From a checkpoint of a small transformer trained on Wikipedia: LayerNorm before each block.
Each number is 128 + 24 x the weight over the matrix's rms, rounded and kept within 0 to 255. Layers, rows and columns count from 0. Numbers have three digits each.

# layer 2 MLP down (transposed), 384x96, rms 0.0722, rows 142-156, columns 0-95
129144105074096137135135123093110138146133132146122140087170091156157121174145161094114158120143120135123142088113120169152151163128134117135113125126136113138137113138134110096126168141145148126095194158104073128144132117111149126101106123142140128094117120115140102090164158120108087099
191116136136103168177102129134152103060147122159197115149100161133134095152118070151157160148146128151079133144093188071032120146128132148138163152116101100123080143126113158138147093098142146108129092119095150108098129113150113139153170087170096083180122139124184110153130100085116123211
111109124125124094113108116157133095127105113140119114105139126133122147122147134118118149131162140149148128148128140121133129146103121115144167124119133134104137122092107111150126125140093127146162129122124109128126111120104131179125102108132167120114145141131102148124141142136134137111
086116127151131137177109126107176161117115125142129097168121139112138138126071132139110159075115106139143114162087090109141111090113094090087132131153166163181163146104116107141162126166161090097148139108154180093113087194113119179134116139117140123117132163138110119141175124140150114090
113109150145103123117112151099141143123143148143149124100154120145112116145145128140119150116154134135134108165138136120144144136124118075145108113134129126178112125116125126119129093112105087111158125124133129158123106149082132157118084139117173104147132170165127103101116104145119136162
074067138101119064172063144121126149160160155164158171080103136154133146183128142138083116182101120079150112169095153209070163154136121093140098143155150133145127156119068136158086145128093142151107121087181125135118124178171110106108133066078095131079195136162080162142099065152092147156
141140092108111165122119132170117093142097156125160101083117135153117122116213126123168166128073164102127173145137130098094128213127164143123108156100088143049097147057178131091090149141148102107124107107091144077188132176118140128149121075178124105150179143116129127160125113141095109142
153159137099123124087138119145107109148134139151111084141119122171143106073073161105115157112083153158142136120122162128101159083157135110107117152113124156084130087163127150128058156114150142126149118112130100097154164155136149114125157087142142144118169147084132129136112124160095133126
178203097057135180138094092122043138099132123193119175080203075112109112182126138096123146122181138148125156067090131104127204216110151113178090129134151101189096078145164101054111211154133177154072157166146018134092135161149093212101130101153136083113175096117089078126229178090111037086
115129085096115162144179108099090182153124130161123096099140125107142096151142144122088187097093128119110130119134086104147143162117119105113117116130182126124128135151128109112108133130150120106118186166146124100173152122109157130120088084131164148149135114128130128135195148109092096092
101190131149102175110167134099140122148108158120131177132169140096143116126111116147148165153092099137139115100147122158182149168134205149075110143113119096122088117149109129097081113139071109108123110146139146104135072161143108100123126131115132092069153129097158101164107131148139145127
153110146110141113135142164143120134119111130165132134138145145110125115113145107138127119164174103110148099122111124130133133159118122123125114120124105128127121138131129098142106135133079116118145134116121151134109123105123107123114110115131125124136123102202112136139153152117145099154
165156183169128098116124130191095156142132137100133170144110122135127106108126136108113140156137138102118172150141151128090146133112136106147075150093096128072084169131139133109100122145131116123112110144121093118174157167112117119132128088178142120095148100139074144135118083145111155125
118115155121124134131119131130133137132124126132116133119123132123125117134136130135126134132137134138117130119117133128132116128128125124139139113130129126129135132136135118141102133150109132120124113132131114113141126106126143121117128115120139116130119145144134128138119123121132110133
118077092067154140139147124125093144150110136138149114098123139120132123170138155099129140091131107138148130115133117156141178151136110173134125115104138136103135108109121112121149131137127126121133148149145123146109133101094144153116104131136101142124130135117165101113154169089129115140
# layer 2 MLP up, 384x96, rms 0.111, rows 143-156, columns 0-95
144157071136157118071154124129121140172182141219064151153140104103165113136144159137148185119110161121119145145106115171099175118128118105123116138124154138115159138103168131124109107151138122086146149125102104113132098166135150162111130135097152091107146131096120076112109159117124132084
155176159101100097102109138126128148109154112154082109096161130147135127139113117137144106152159114137109141134134160125126123154174104164107074130147138079152112153160145082161089101142167168110109130166109128137175120157110141112107145121095155132114119180130140136066155117138131125148
151113093137079067133147172151089175132168135134115151136116108121197125151113149112102129086149151087080168125121115169125165124113104089098167089115111113109179133138138111135139144199121166053094129119107128160112168181094193117138131140136159138110106099115105116101125147059122146115
142150133099100105146144128145124172142108111167162145119128147138162120130096167152098135090163138115095096100130115114106143178163128124133116078146088124131154131124118050124093116158098151090109175103112108147109192146094166134131144116131151162135132111158099140107138190106125115097
151087146116152105126104106081092154148089136160091143092168145174131176125182135105102199111111091104143122142140114140119134211191158137085090129145055106149141086137101108096073152149115142129084163152054089117143123135158121137142108073105178104132191125155120165105095159096133097081
169148110105096131099168068136121181170143109128096137143109112113147105139161183076129141115160187110122139117139110112126172111105151116093129167080180115081155137170174126127144172142169095139153127107105129132145136153140158145130092109159126109079185060114075128079112163122092123062
105067125120122112149110146167133151117131153116167148106146124108129141177168124138130138111159091131124138114137128150152120139114117101136150105140108132119130143098107131111160137106116128119113158105134127139095127103114123128130109187123099142154130094116139124131099142085154127151
107142148096148147074068106162067124136184135161143142099158121121136101128115150099126116094151093128143120099132146139131189164126143139161120108141177159191118106139179108095125153157131125145126134165126073137127138163123112205103128152117134080102116094124086089156203145135110096109
094121117110128129157135140109123181152122147176124131114140073136159137106177110102105144124166112117118147134144117160120149185134102112098107115166157068140166127139111126100148114174138131119093163149143107104178120147112138116120127104134157123135160114125131156068193126105085096128
167129126080032112167164148088159205155113114130174149106123104122152112132132134141076129078219126120101138081108149103154115152132162145126147077115115142153108143157103063127132166165119141095085178147132069146088175125079137131106127097103148115127171117168126143142093101106073092144
118137114138129137086105123086125118132147110116117136100135122156131132161121137122150107096125120155135160121128144118134120143139148125113162153140156103148156151135134143113145151119147149146123139141152087138130128100153123098114131144146138081088134157060125140132128117147115143134
146163126138068147106125150120094173121100167110162153137134103163129133154177141126124154104125128118107138119124118134140137174139173104130098130069146134054142115113172101139071157166124115072120140095075108138144133141072121143105119124143139132070144119135087078171151107120142124125
118142098130135123101142129118146120117117118129147131129139132128151130117115112136122136129136130137115133143138133133134152128129136124145122121106129127110118123130121137116151137095142121156134145117132138123135139125139118130115129144139121144105127141115136151145113159133109151101
138152110103084090113135125131134177163129130145122155088135085148152125173158165088131163111154119138088136103137120173136142149138104115174149101125124123116109103111153079140106139123150152079098138159102111151133159112085183167113089107157162112119121110134133101148152151114130090111